Weights of a small transformer language model: vocabulary 8192.
Each number is 500 + 40 x the weight over its row's rms, rounded and kept within 0 to 999. Layers, rows and columns count from 0. Numbers have three digits each. The size before them is the row's rms in percent of the matrix's.

# layer 2 attention query, 96x96, rms 0.282, rows 0-95, columns 0-31
082:429530516569542458483473483550479444477502527585511437548516467539461403510487507486519574489490
078:435506542499466569504486432522426490519477416419492473564486473449515467534459505427476457558549
087:511474469500505485450494523481532587495544498463474551492505529512474511586459492494468368542538
088:410430496487466548510421466473489515463460483489536455454494475428527478490459437475492522518511
080:522509497472459444510474495495484524481458475474501551537572492603529565549430450432453488487497
088:507506563559534513509470484382486507493514454469503531433519461542489479521483558503507532520512
082:545511476547484482535494514493447525557596484535505486439498508537559592534599553460464473480523
103:486555525457429488487532506521458526516572521495460569466493506553542509533489498517519493407522
142:557491454530517501535520605388513466517471565509483535472573417518448491468441544555453504465490
088:526453460579454494472540533480466486472461483465456493390511459498506484490475502589472526447499
161:492407513530503455487439470519471515492534485440472531556557447505499436540461522486504523546524
111:496460537542474558474502453465542550519495463495566491449452537515533492526470430449525559566506
095:494461480500490539486456444455509596521501412438498464502533505455451536524479457479473550518461
112:434510570493496528472491489548491527530497471488513485541490495468558482518507490487530476585436
101:513512471489499509448478539486435538497506531446483488472568593502511465433495566461499470498559
094:452454454540520507537546491579444466530532554550554474523461528482482571526448501541515443574462
095:402561564480465497556474513568440527508499495446499498523512531452466523463509455522503480515520
080:486545548508521500485509483541481516480540424462442492521512528426499481496422477497467466509484
078:453541540454510518508508590485439526467423458498458507548473453474515525499472454480473540522597
082:459535529528506474450502516493479499541461506452489557539450477463497535490545541523481545507503
065:466587515514505503453555468486504549481508433490481530547552518503498545452516443490513534492544
090:505448456553516502513445516522476522594440519489469443540497535396480471560449509566504502545498
075:450555506530528481484548526534561494429470481493457526535548449486497481452476439501511474548534
092:500473521480476462545562500509478482555523518471527514387513490541535429481489529535483588578478
100:490486535552438530482499457516455473512489428404531460595475558492520506569456524419532530541502
111:550467460550458468500532545531490477459480486448504460463487552527518490469499465510497493472451
096:509501455434448506512500462501436541535467488557483480463486471475483495515514488540547538453513
103:540535491528553450513464492488501502503484550547517489530470464484521493539472484504473504514531
103:514462468532483540451532483595559491470530434535506464431527485516548566453580523531572539564477
086:517522538384439502442465434448483535475487456474505515518510521543455498524482477433489508578523
115:512493407526550569533537512493508420465530489469534470479509499451506513545505435535471551499464
103:513501426533525469514470494574592512459493521508487521507485562492520537498480457478520479496549
081:486515484494493428496457505469494517530514521510492459421504459520424523455523531485505536506537
065:440511492594493474475570574452456498474465513505507482519549511496511419439426542552542479544583
077:491474395505524430536504474535474519535571519564521544418520453500541423524542501512519518503552
088:477537428531489533528573455539455456495490455530515568482523520492498410501477508514460466424539
081:466520475472563478512538499454529466582501451473519520514489476570501454478494509484454534511449
090:507483491549542518508475500524455492515567517551534489518464549534423475521488475522513430547557
081:531488442483543542477485524476430476544476515450437549554514508429403453500498489500501445448598
117:504528572509477494546520523485437481547520485467447495540474514484490556463476475507486475548543
137:557467504525478497549520471528452510524525572532511482476519549510500428485500463488520532517538
117:480517497524514496549559578428478508514486508486471474542567461453621517478444495542480474547580
127:522500468463452544522485450520542444523548421481546512514506560421558516559440539448542553525513
113:530499435536479421481485453530432483485498505473543551475562445547521429558500457443470488508434
137:529463438572472555505479517495489521501491495515525520481515496539495530492452512451513490462492
148:532484518441484446444517516477472526488495475588555496463599515502550465485474556397476544468425
127:499484440542466457482409455532459517498484500489540496447496471520547438545465472400425468471464
124:481529400494469432495425488538529504562523495496521463507544573492495476510562490457449526441495
062:426481424475494548510504542544444549569547513465556547456508461527511575544475486512502520567514
059:465479497492467507563471558536487559483488450529533521492453523478505490550470472444544513546579
062:406543506485529510518541532449436451430491484498455515563550432535541425402499501499538488564523
077:500558543513566495487502443533424515571500496484513505553503479455495529466375518445528537559550
063:474566582508520502464527549467472463485481507414482502573516414483505464447525511446515511556572
099:503501465479527459454495494547494451415544424532545498512509510470487481573551551558499534514459
058:452520504567510499518571538475412491448472497422494562538507441480517489500449560572489564486459
107:504465422434463591513485558501457536479544483515483575459498510537425499525503495427526492541500
094:476518514531538492523543494485590538428484519519496519554521532468488461520474524519498511551493
118:496508559479505554531461452484579446455448479529467473574499490484482529581500524464472515552517
109:421421481557488525543502514516594464522549511510564548454555493504584509518503484507461521385586
113:478477517532474520456512509448537549632524503570452509488511551510455493458519559511445495483541
127:526501504540518529508467581553516523413516532512553543555537446517501479543462515443467451542457
109:568514504458459408486474432499485515548498507540497404485483504542573475522489501481524498580466
110:465521622459501506514531534452507474503477504550568541508455467503503410465461502418506500486397
107:479501472478490524486521529490521480455539564563527576497567505526490505479448507543493510460444
064:486456548461503526528484484473428482454505553545474493537467490511520450410478440534521529441559
073:405509504568518483528538492494454435522497489463531570540499497472469537513505528509553449473447
092:505499503556568540481489415503510437501502442575552473463496498524484415503547515477494519474434
093:504500480599495445541533456466507473523451463541459515463524499500507535534489486508520523432454
111:478452457417446494439483488530551521483504514486531541491508540515485430525493490489437521456446
093:444580543500532457464536543463468514528470475455455539490557502525500526551486493517483531490539
100:508471500447501485473483489540545485496529456469451472450497458506506523465548429506434502458507
108:488520554528496499510579525496442458504500523437512530573494449468494527494510471487512482482460
142:489566559444508504497538577536476529575498410480517543500460505462503488451531547529540533507561
102:534502464481516519466528517468573438450541444512453556485496477474470547546470404467498539538520
134:557418534537451527486411457438458551462525476471480522514503506585502456515534483478569539481484
086:509487471535554435486445480499513545541493540543525500503545601522567534521570502558485438499524
106:490549445543407483525484524554388470475584541536529523512494453496415480533572452553458558508524
096:463532539458481471491445452484483486469538487494452513522458467508449549466538484556497504486490
117:503461529514493511459445479443475532519512402354522452565547533541543487497505476478498531527520
108:487525493425528471499453479579530534470458469560517448560479535450530578549499398409484496520527
057:427515477524484439539473576476483535535478509471573573557458482503488546550500508525521497570569
064:545550496488497501553449574553472477491507454452533577533513524447521622496506499465511414534483
070:476527581553503522500521443508464546527525512514433513522473540482425473503494530542520470569485
082:508562502486459471489538549577487466506520461478539535575494497428528488471434472510533436537531
078:424572510493534507476522531497487508455475442497486536481529513494512442519512486466514535503567
099:484442517576496529506518408526499467557429517514567487537468559449459527504502487533465518525430
074:452552544539557462438559514467519529481478508531496512516549447561537505476503448478531561550521
091:505437477454467525515481521465526551530523554530452485468478454515525497505467443584521567516476
099:460494545474446543444511500490490539581500402448518520522553496575528544513539478494475500546533
120:515547446492448385531464524498523513531486497475569525468454515496556472506470461491516507536483
097:477486569495570497529487466541494538527491536545519481478504558470536401497583413475446543485526
108:477462482528487496539437523424522513507448501561479561517497539535477470503457534542543499469502
116:526518500550469452511458530531547515557495488450475450558583506433568511524535536522428558505520
093:497459435432448580469426449522490540415502465521583439505473582493511510558558470468462515566489
108:526474560489477463542549457496536484543565493528507468526390533501534489510429474488514483554483
139:492525524448540499499548583508512512454484498479462547480460490512562562484519451555464503551524
# layer 2 attention key, 32x96, rms 0.25, rows 0-31, columns 0-31
111:594398461470537545482435504453463516498514534489539552435479456536464464534525543490486502489489
089:537507448533531460519520548461575439481464613487494497455499491513528537527520505571504531508558
102:591487459526555481500425503511522457496467508479555519472441532517445473528482545514512478441466
094:476475543551488546510528462479502496520564503434425560491512553540546527521487514597476462558465
095:526485467488456483485492564446440524504496476436404441532535442460552545402502483490504482597557
106:532565497566486511484535491478445468528564447512561599483471506441493561504529495520505541472510
124:454533488493562493482578542476473490524449529509462527562584422473518512507453497452447505498473
095:569521525479517470460531564459520544468490497438452510486488428539499552538484494489539500623442
090:413531577551501495499488522508475565523436486461468438574452421474535555551531441452513526548469
101:504478430516505509542432484506473503497499556483534488537559432520452495453524494499544468421410
094:442507514502519466526558532476461487561519524440520500515426580495415520508527517487519483558545
089:478511502479551473487490495534392478588447477464506544556502477501464459528532445517508502410450
099:518447515494531496430448513552557456534480521489491549542534481558455522506495560514514550491470
091:553428511523468524425476484503568568522533463521504497428608438542521447485475506465499449477535
083:492508509485438508567506587505536560489436485504475458515435547463499546485478447488463505458458
099:550447458542493454438500519458479589470489570457396446512489462579479441550460470559489494525504
091:497542490515502447482591551475523461497521510549545474508519479507521555489464487556495467467514
094:456599569490526474437579583475518491520483473516440530512531476525517521533529460497494503470579
091:495535453564538480545539546485442462558553525525482525467485504484522503529531546554471470435500
088:447545524553509458465600549464500476497422534532518530513536521475535483452428471511468508450534
110:525526547601559455515592506503490441526495536502500507567576426492501506505444528540444499521469
092:519459481507510509520494537473487504474468442492525465469521476533450478450538517453505510446528
151:464531485532598484500510525459470479492499519496474549540562432476507517525437492488444528531511
113:501442461536526484518494509518465488521525486509507507527493493483463501521499545506468441445438
094:467491454572405586444475497543558559510484520519538494465516498427515499561522554553528508532486
122:451470539505511498461524470551504425550470403503475487550488478485470493557512472434415484488511
094:428480531529472501487505525486482454590474512489478451557460506490467497546471503475535515490424
088:448482532518474507488500490540428515490494430472580452459556468499447470472520531543498505568546
092:455541508517466503576498527419483547387483499492501490519410513448465554538544557494506442471474
095:502492445513490510513600504500487477532487535544493499551551464526573533481478516508509456551550
087:526510533427444508488516499474520496438497515561423558489475480557524482437516510421560527467482
107:520481472490501480471496454544499459578526540575560434427499489482415440526539482528497465444464
# layer 2 attention value, 32x96, rms 0.2, rows 0-31, columns 0-31
094:495469461475553450561505448526493533484508494532538485533491524513431479491462568494478449449512
097:512456413519492469512500523536422478445550472465501554492523561481511453470524498537546501505508
098:447473513509519554552493438512492481586379457468479496497517502484478465487516448486546487472563
101:494467544529486527424515432607522520509534481506505426557539539468407476466538443484530446501508
094:512380508447533557474449506485498580441488515497470515426503488520536504481447506457493509496505
091:521514482455472498475531498491454512527574471458478503446474451501559483479465465469549455505496
094:434480461530437490484526503482532435524564501610567516506467551444524492535504570548479470446481
100:462500455483541483485446512490494488541504466477525575561486476525481562590501471522545521503455
096:523523524600448462503576468434519485457511519492484526555482520472508506452467431476499449481446
105:497505437515539538500522505583479368464495539478489492479509449557533477449512507512489451447549
099:500520491494418460495536505493564531459492455504521547465454522501438502471477460517455452591500
104:449525494447517468547490465527502509486413445513541537473504561479494461517552483443539437498526
095:539523476506498569540511540383507465538482556464565522461469544449427563530529480454477435483448
107:512454483553418497546492466528454485514533512535555520464484463485462544490540493535515571508481
100:463559451580476487501479522504469533477502555543518467510485469431510457458481516416454535475431
102:448574473415492468550517487434432607478484510505503441494457592421460516516461532514539511552518
097:555479532485481523500571469451597506550474489490519540444528477506439486466578539617509494484521
105:585468470480539505519542487531515519510490563603473496401533488487475477504445495458465478518518
099:498537547489475496436467450453542528442506571472472507479544559533603487471464425480523511503540
096:478518405469482501510522474463586456560531552483413461489517517491571475535529446500465553478512
096:495539426498524476540478536534506496550442556474429515466546466437449514508522461520500503444403
112:502487455522610489450449482455558525533507556443567446491498481505509493433591510472468494511474
097:519487471530489435486493503510515521461493543514488480499449543485497544425463500557533547413542
103:560446420503510516455491451527544553509511540563477514457537537571508522531458500463533490481485
095:506492479551471420552493480472548480500438459520507481476527494503490491504525542484491506470531
100:479530492446544523523493492490511435547514529546505574554474532478610521458510491486524575562535
096:547470500484553582498507525536508511438424524494540522577449538491482551588536528499475553518449
109:538485473485515452439524499432489482603441555521514503451466547522516484510524483481563503475452
103:527519447444455442506457509522489494525532446445473481482428554449510571528472408505446538476567
102:555486492538472456493473477529488534495462492469550490459486488547500469542513516512595542524520
103:436472457509512464463510490507476578573443527433490553510536486548550579528536496484425512491511
106:513517515501403500492481486454487502525505528507485478488474442487466447598466528416607455408491
# layer 2 attention output (transposed), 96x96, rms 0.88, rows 0-95, columns 0-31
100:524557463497612501464503535509477455494538535461537497508470482471450465517516507499533473492441
103:488501577501593474450491522535501506521448542572502517576469482484531516482499474586515424524493
106:531507569552460514534526470490507525502500485465576541539497514630495464497583533513449469469462
118:434478477492509540462517564576472437568510466523483529533539509512497495489543535507467437495523
110:477548543463461464449490444444478525455490494493520532485496502432503434480424480434450507594547
087:513557589505497557510573492551480409550497555521429521524427530528490540431540498553505514491511
111:555459510489565458552471522547489537487465504554448477489617469503445468467487548488479530487500
107:531510414537528390472496498518427531492541488464540550621497488433467454523504492481463441502513
106:595543555437518476513428568547464515508501517497508528425469477486518445436519475569470506470517
105:472536492550497473493587487488554500520569498544447491420483474542507476495534542515512434545519
103:436474537468476482487459452436480491506523581558538437540487447508507511495396447508505522535484
108:486446466503443463450489502479517509502555502447506446559504474459562521497485493522458499547470
101:534603531476493430621480509475492492531538516512519485469466455564537471452453451555463510567456
104:515522570508440533490558551529478444593503515485526508552491455460429454493459522520496467497565
105:523587581575551524492473506527493431513504492469530536502539600550467421510492484524542517507508
114:534525463538488492550505471523467527533466507465503518455491525409608516505493467487519512559493
110:543469541521537475495555536464474441584548563514557521472501544479520508528515547525388523486457
122:547506464523546505450481503568530615503450558514420504553474504472519452474534519494575506499503
101:501508494455432525437544470487489552446522488562479457526487441504520487427525516453477489509458
108:502495472508479467484523554491504523515436470548556475527537511554465538512486457497532479495513
099:461471519560494517587546506455514476462506535484532424504451506497486487473460457440502480489498
110:542507618456485507536552535501501425463496520553415507495476466469389466487477486437485471505553
095:451522519524530456426482536444458482510532484516527561559560520584535518546497452453596528463492
123:441507441482464494509520549526498477532540546527535425526524505481489519502530544561508516415453
105:479449487566524619502487477512436484479482501517481523503458580494444464425545559515485523467494
107:594525454532470449520506569539539509425519552561484462499470490535521515566501529525474475504466
099:490490517526487466463468524482532530463439398559551524531505423470469537503553401450437508426517
130:529567502497555488600551471516513537503538488536440504464540464541480530475455551551506504459424
103:530441491581486519499485460454556516518440499472499477471499495575425495514523519568528600538462
114:445475504529507408647475496509488521490504530474484472542495521515512467520476464475515471557494
117:552446467503529506504496461510525435514465514468504505495492494543525556419455584559476506545480
117:490587425447444475503490473605418494517540411466476563457514501521468498492488537440467502522541
100:526435522514467534490483496429531500527437503554533516503544455574443547500547414489479524515493
095:526551500503453425488560490554538470482499477493457492476518469460480469547472497376576459477461
089:491510466472455416443467481499477498456506494486411492492407520499527561512407541576478525542471
080:492459490497503510557456427461443492447524557458444489541464469529520481507555481542461478531550
102:521556517512504558465448515494543460478523567499476479539481523579458559518553500484492556478416
093:523561405506498511559461495513537464517412558441460472583546454483502533585480448516456495528533
083:544562474487459513448466489502498510403508476433449485513472513488533498512421427490481479526487
107:494520651556476531446552488530492468477547496562444387382494514555491501462502589517511518497508
093:461448530459533505477575501493508461476547502511495465529575515548501567499552561504463479528499
104:507505507538433513475432512487525503418535553513493498538532536498540560515505523456465566450541
097:427534461574497488584485549547469479540479487474423491452511528474525506449494473573608507477504
096:517451547546496501490538576524456471509538524504500494513498498517465464452443547501486509542540
103:479525552503540439514537505551473514493549437505478509442475556501450425480506527422551534466539
085:480499512481617549458438488457490601494518475539524432522462476520435503396497484501483495523497
092:463475583491450518471502552470508510504491542476544478554410385484466523453520562495499525482478
082:489475487514499494461490551446569536518490527488529588590510480538414495486547546512463457463507
085:463534495470516459495509500573518545509467528518445534510524465485542442427439472445525511507460
087:422429443528536519569494456499447453538546482539484461501520535507500497569465468549515531490517
089:564543510470466542562465490534454467575508492468503553525539493524534574505413508473495456440495
088:582526522448555514456497460501551562575470479533481517473505525473502542563461483491434459497477
100:571518600502535526441564500482516501488443468564527557528521481595571478479545569475560556516509
091:526423525534425446536549536536562563494532477548500486490530589551514503479460484588591573508504
096:547508527416492491503543418499550499537480542419530495510469410514461475430554530578494484559493
092:497526528518538515512524437569421529511474515499493514426483463505496475498523440524535460512554
090:524488469508508394516539551531531480473568549449512453479497462501569506527513459512544466510440
101:477514470563482520445475462514471504618544406463438495500497529470470491522527436487459520512558
092:505466444545586461490470447508502555492531514493525499493515500507440497472476527476525499570501
099:496434470500518490438417511462595488467548460457545452544450570492462522505566508449489448546522
104:443613547534551473558524490557513462494529565543487553539516520507555454522516503497514424498453
101:562504499478522579417502475555518543494475477477452504487486508462471513508539502523493508540479
094:512482521531401471491516522517484496475495506473517496493437439460485424522561481425586500435477
089:497482515528469494475495554462569514475550516488522540472508581518460468460432566574524415466500
096:519585527469480442501525450521499524489468492494459481559433560430556481448505532511479486449547
102:504512519534552579528439528439488520461485519506507502494536502542387440420492528481511527476526
095:452492490523531600523475461515523448491451501546522458561546575420466504503498446410488469539490
092:524483495494430433512582563493500544513538539464500474498478534471513475477470551508563529593452
093:501476493490568502551506499567492477511518418528556591522496430506495469440498510522499467491474
103:459429473546487490508546475470475503558573522484578527381448536476491455560468545484536471546495
090:467472548522560549543514514439499403602503502550551501456438456486486482487566471557493474464474
093:422510484493475539499495592486522458510448515498416493498503519464576538530512506465576486499568
086:519577483529431466511459504491585453503398467518492483528519559490556551488468544521588520529525
091:473467571502463448544533532480502551564544497491557490454434459487445467466511469541486539458461
095:542421517512485485543512526505532549500527468541529461510510523461504478516568556389482490445456
108:517558540466526488539454491504497612487551474630497483444448483485446477503549452434523569502507
094:547470463522460476482519486490506471506481523497461516563430499431484535547518481503477478529454
107:468510521516515506493504481518514440439525549521428519513494494481586469530475503502525501546491
115:519549509451526501488520533528467542495490438491556525437516473492573500473492499487588498439469
103:451497521447541583475457509472524531525529538533437454413525527542487509494521429508540518537509
094:552510484517456534484483562542533546472517457465508463510526510497379477465433513451499470492517
092:479525461454429475449530512510518577474559479477474576565511469442480459401390523437533476554471
098:533548477460587447490481586524463445431523470447518520426495499442470447522500499540453535445460
097:533403500480487449539443563436492465468524475489532474416481407485434468496585481471518495488514
097:480521504464363433478547535506504505542478530458464481558491483457466449454435565510539486470472
102:527494507517534510421460401467473519516449471495604467497482529515497494510469474530524504516492
096:489399485512551557537511470505520421543442528510488527494444488445494482519497552542493474483454
088:495471455475526419473473526501474461538487423491523574553539496568502500505437562403510469461518
092:430538530438522517522559489523561494537416480480501472488509486454474468543477467490466418492473
094:449479523447418510540468516493549543514495514493511506511518531492559540480556562513468476539488
105:454571520469410474545529522476433451433473490437548479519487480485547569470512509547513483549514
101:420620603459452493544513548506434490489428519538467482432510479467547462512476539490488524429514
103:467545472454481575466603513551505451519556456558527503517490504448494497538463482448491554483510
087:528505529473530552518457492492481512531460537480534478482467380516452436460422503491499533524512
095:582526556464496527481552481501498498583479451513486550493524518452513504501444547570485512510498
103:519474491485504544500551447454461486523475505550435439487552442549497492511541543456479448464521
# layer 2 MLP gate, 256x96, rms 0.372, rows 0-51, columns 0-31
100:507525469536560507424514533472486441477445541520499499449542431437464489501535534436538481472574
108:475479489571536510453454438482522477441482441535501459438502537469525467499526508467517552407439
089:479515495508550495505487498574507500588512505492484471423536421459506501540437479507441541511504
110:482591460504500413479530523492560517562502484517531447487514475528483492474487460424504480557493
090:444446476494524492540451534485503496534424467572471435512541510545523493402565537469478537409561
071:487456514481479436449530604494461520476445479525449522492514509565508584494540507467483569505495
112:547559522568480465536562472450456438484474508504499496446549556484494512515497474483495486541506
100:506529551489506464470492506444540498550479510479455577521473532498479497488468434493551444532374
105:529517456548456488532527519469364469495563528545465509483501520525476552477516515485525512528441
097:450480466528483429423528491459524540482557482539532473458558491514492585518450510475464482558530
064:525521504465464456490484487447501505467561547493529585533472477524501489476507535449507562467557
103:468540491538556539514512539468547505498370468479562503572539514514487501487506543501446488506576
091:513442529520495442522472419453495495558543478483510461505572460512427579495442446495495542480548
097:512455494566537494553561456434551459547545537483482495467552506506464509494448435482590548484490
106:390534447505449487447506503512424442554539504538476490495543489515465502492527516481559451534538
104:557525509487509413468521509487422515522484541474497614516486491557538539475501498500526523509552
113:463547570561535475514536428491507510561485511526497494511510548535487466505451513481533486485541
108:518517488516443543428528557534482498457501457492462471483514598458508553496462542512574515509532
091:494514458515474552442468466462399482488497504464503534505519506448540543514516515494519506499474
099:457527444507503537486511533494502491554532521590394507554538488486493566488533501452470526542513
089:569490503477513440473530530534496446473423479532513549551546498475539534519546439582587501388524
102:474590563485502454523572523495507483535416534550472545540510572529494427459540529431507469500497
110:466504514538536471502494507514518514449538569485491449519479461475514506459530478507544532468462
093:546476499479562537507499461523509516471475591546484527572524433423568561478445565475522588575483
100:587530552475488469504499531503476478480447419500484454472527500495495478539471561513515591524541
089:506539540482504535499447529538487457546520502545522519580458454468427497534536472467557507531459
106:493583548506582445506440454442551463489493487493522528450497504459522452477466438556525568475568
112:516557494502475467468520545548523448497509468480514479546520546448470475437452529490521477503546
113:482485486515516460491483559574506495525487468503499512526464492437464541496568525515481543538476
090:573532563498579499487443418520531533499452543530500491471539454484518526459459469439520453465459
110:561524493502542485545510436496432497448432499533426520493495475486548550553443506475473466551513
100:507506423512500453433488461471513477476522444488441536498528488465541520489514505496506549498550
102:477550441460566592466489520478494499504505454503475497557539440529464466489553523512420465509533
058:482441545504523528477486457515510528442528529508421485434431493498536451536503476436500507423464
101:489498542515484518515513528514489540568477519487482484603500501494488454522499487521493545524455
090:447581544563555529465525507532484469502557516533499442517530525535573492495475507429534458455466
089:576481539544496496490494554504502468528494409469541505443453556525404497542494518554557525540479
109:521553480463516454477524523551445500491447425516569573452558514439476553426523458443497497477546
102:479514478564512496477555605554450535427414523534449550477516587486512554483579535598528519526491
102:520459504507446510495464520512480490471538485544474523382458532464480503526507503465450547482502
112:467567552535502580480535465470457477463502475490423517455492514528504455499503483523488495432566
094:501518472482522464516461474416469480446520509424492465453468536502546505544469501534508548474547
101:565480537531516438512499536523502551458526460564460393474542528597571475534430499493459544450486
092:540558582498421513485501457485564533501502497479562534498417518539568572491468512455482480503511
110:517509455537421442539538501469513504531453502535503464512474463548480534544475446517456557534495
097:526436501565470513456463432457503504519451474514482506494569462484552517479479426528505463467492
103:530573497524535545559482549504516470480563452422504435431422455460539536533432547534484507506495
084:524532486502494588487566453433520500494497471508518548485483535520470413497464468448541475513469
109:447484487479521547537513493487520517459571512568473540505517483532494532501502473483470527498478
110:553519544509464489482516537463507497553504451484474488422441532487501544467507483546506578509546
094:514546455537489484564504493529492463556532501520486507547495477513412513496480550588458501528469
077:553540493477588523510431513487513512497484508440471517505561507498507535433445472482508523441434
# layer 2 MLP up, 256x96, rms 0.392, rows 0-51, columns 0-31
101:457514517455484510470547452536522510563542506476448543534501492509562451490463476559470547583561
106:422519483442500474501462478454504518484476447447472527484514489504553494593494461482461530472408
089:505512464468527518476472514557484473535491508477468412462516470467571511491487443475556500480501
102:439514518489479485536599451492479532504411543510510460548479533506501414522492479475546485567503
088:468496437593512504470482515469450458495458496497469500482580482476500540484479535533433531441527
076:528468512446489444532523598523465473445462449486548540443543487567522528474492458401502496483561
110:515470511515475512477533472499528508433474424529452461558466455520551484515464544505483447465575
103:497522541451521506488489535542497510556484499511502546492431524470479452530490446487517471513459
107:488448510459498500390523493415534524467416480534487500525479482512451604552559490522525468472495
102:439544481491510405422515461484487523542491518528545481452498428530530566428503442483520475445543
070:495504442486494531503499491477499530585477490452458465457473522486474507463543512556483444505455
101:494535600503502528535476535483524436497508496446491485476468450579440546505426523554520504498568
090:538472497551506474520468463490487457493469449500467487465597417518435580490476496477468505514509
091:536413476553519473509543479482549541465442558439421412500556507531491480470540475481545519481495
104:468545465503444482446443504478488428541478468525465495486492536552487516464501473518514468548546
081:540502534464500492522482523495475515513466513485463556464524530525554549540502488502493572527527
113:522484525513563492553549414528486511499496502508504433498410525426495474496436463457543520498497
098:497519512452473496447557501501546572518548546548499528561463543468482487472494493524479463558515
094:490442473464479542428482496501539482481472503503517517485492556505446463483435579510498487535484
102:513536474504483377528470499436528496511461469514475502539509527553499470434438476504424509554502
097:527544544508477444515529496554518532552539476536436531530533496507490519531501454487561557435563
097:580486555545512485535449508490437528537487525439532562481515507475489539430484440550511414494497
117:471565491475510463438502502487491550536533498534515464532502471514457511544509530464438531460566
093:497476526473520498485486438478501483484456578553483514546524449497529590507478530504576507570483
115:567532564441530481529472528483530487513481497528498465484579520543477550489460555505550521558514
098:506501539485514507531506518559504496564439515472591498532501513483409500508466482525519458541472
098:553421534460528520509408573518481585475436385499478459506590422498479507434458466465515565503513
112:486472517529494577504503489441546530483522556505490563448450457543520479567514480496471542448476
109:427496545542499475515461481512488452544512484542504475457505469446466508471498532422519504563490
082:406499458498469520502524594531501480516547489521448522561439552556503514461555515530484535536505
105:526634494434503471496505558500540399445442520482490531480520525422585575490507456503550547501461
098:504569513497518523545507493489574603482434482463579455463503502517523570560492481527514457557469
102:462557470480467477479520477497507482564468561567460466457539496499526489476475507491520541544520
062:496526439504487427487504458498466472532479453505575482500523576463454541470466510539541475476541
106:463510526540498482499466455498517416500476526474490409496498481471469473502500575467485447558517
080:439540501564527513462524509499451477475478546528509446482535510531552486503467500501518449478442
081:480487533494518472522479492445542589426478467498520480500473492484508513483481488467475519497491
094:494550482451493471446419573552492555483506385533550514435515570448516537463530528539472552479551
104:553542473499510483562521573550537522580539485424467523475602473492547474422506534496485530528439
107:528413505444500507505516446395485412449453435567450496465495495437516546515453461525516550507544
099:424512479515536568521559531510553468549422564529533501521491542514434438444570466524451517480480
096:437538571553480440500565461470486523527537572526540538574496482481476540523424463509440464430443
093:498430555477484538458561461505544551442577535534487458490552470493552503538470519463513557511488
106:517585538536442539524432515522476553473467489514412547475521542487489487455502471500475467498536
115:500537513461476405591496521467499463568561475527474562511469551486490531532440507492528475454515
110:528514516479559502595480526496488526470522520478483499495515581573499542521530499430551568569471
102:479597452549555527501425561511494437539511505465428493452455521458426530535496462500481566494508
090:529550395515466553510537470520537499571488558495469477601504524472536463533471533522487513526431
108:408508546484433529534507499533557455470438551522466564521500466459493555438486467543530499473464
099:500480475479467445512472529547452517452552501546412481456447496411514568579520503448467470532516
103:545508471466550491536595479527486434542467447495517513471512507479468409506547543519452462622503
087:513558482463559514549451530463535536599512467461509453494555458543533518440506464565493509475486
# layer 2 MLP down (transposed), 256x96, rms 0.153, rows 0-50, columns 0-31
117:412486477472526472485465537520568555475523483511513519558515486502540493480590466542535504471503
104:489500507453569352526450472522534516532475484473459476410539498434500461444474499474513464525491
086:535490535455504439491544482471493495446496625408581479463465457517500523477448568549562469513537
097:490558521524434555512447549442575445474541508497453488421494440488504462483495494466538530457547
096:507477418434465536507479440515456506495569472531532539556523504484503498495481502452558559470510
080:549558520452460524550473422573457479483467508482465513489441575450469523442549508471494466489494
107:456528503522527488561469460536582534481475481487596539450526552478536431431477471541460472498505
099:513494526518435497508521530487457446506490564497472471431452592543554530468482539516514545469515
096:523490471492519514523445511439466508422512436494486485465550515480489475432453466431424541446497
107:460420534472480488536460455497535526458534459434560520522519485459578536459506488488508411521472
072:518493557481498583384515483461509467552481415524483449539543561558464483462463424503591537502498
108:492498478418525486508562492479495458483463477500475484417518444530489535469557459449485466497482
101:487540465487524551437473475523470504564463486501467464539513515492517571515468489492573507578470
092:399500536541517532560458461468517501424525570474508539509484538561535526490508514513528511517471
100:434484460534530570507450529524500498519554486540472521504531527442503490491505484438459506492442
091:544460474445475557468476415488498490498506535514484490466482470485439513497545508522493504470462
108:498516499527506527496495541485523513414513468497509427516419566491499502529474620486509459477443
101:499525436442530465467516468557510453508457510512529514445455476453461572519511454435459533488417
102:467516463541482485492500549491516507488514491530497465518570551508435544447473525479497519546531
104:517558477493473416491467474574523534486500481520497461489536444520536503444526490500456478483437
096:554512464518462499505458443543516491517470480513510495465412540478524517481482397609458471515490
093:466562459484568447513529456486585461577427494597528518514508479489544471477542560520500512462552
109:546468577442484454550516521549494487498496440467488513526556455526481499493505542508558490493520
090:500528529419450483526551514532490434538567467469528494429459499521565447443462523527454487498553
109:553489514461487494558563502500513466531384537520497444498430453519456505488509509505497477556483
093:548491440488467518517491451475521510532534551524492519531517482578508423563498539535536557490502
090:499458525548478477475489561440448442464512539539517550528465517525509488514542461544484531523462
115:485542554525536503467438530447477465575471523506521490570516483496544551537497478484409543544456
109:523465481531389501499569495546491475471530526476482477556479467535407481531444504459543465565453
087:459509576515527534482459453532505536496479559532457552521533532479436532480528562461481525528449
126:544539499493480496441501546409505519397471433419540506522515457493531527401474525463538469500478
097:519489484506417584464544477536505478547515475503476518473506471457512508494410520422506441549472
096:458449572559595513421537539471424513537509496535436535442488583542519473471493512542512570418470
056:497484550451554541466515578565519556510538528478471527442522467538498498498485492437479480561457
088:469495496480451504558499464555502442460471474469518506496478470536574549583533540540507488549444
098:466463522490443488531522512481438489529468493503543467474468528511514559539529538593543464619495
080:470447438529484444447514563496543448559444508517476444484490556502455476530482429554504566441480
099:503451518498507566506480510538480534506587505516483535506442467453471448478482477422537457451533
102:486543469509523516593541465480540522514524511524474511526503430466482429552481494539503594494547
103:508485447502582462493524522535551544515486503578502485481512524479499436483530475554511523424538
098:507514561507488422440464478546551540460487471506515497479487513463522400469498443474460519582525
093:511480515568489482513555516492480477413490533517416506536483491489500532406524516409481491489548
100:452514456473492497518465465437544474532442476538431428505558540529503403506482506557483468489481
088:507429473463461419465513481479543475514437522461534508563563455540448552462543572521568489534491
109:519492541460499562505460468445476439512499439548536511514513453470457461550497541435448462465468
110:512461505486485512448531545500557446387491519476482502560435530467537491433491446478494464492488
102:631499503534491526523482503389587499417522550456531463511479474494456509493500464537453405556514
078:554522425490539539464568449520520523563536421515462538526508420532542511518530521523556540491533
106:474437486572502513511521537547512476493467473477541512487470537462467534491512564494546518491541
105:585526504562480482468458526570514527433543483546498528559538496545472529514588556491475468442533
094:503479519439485522541541448572500433535498513528548573531470507519430495493539494484490515479510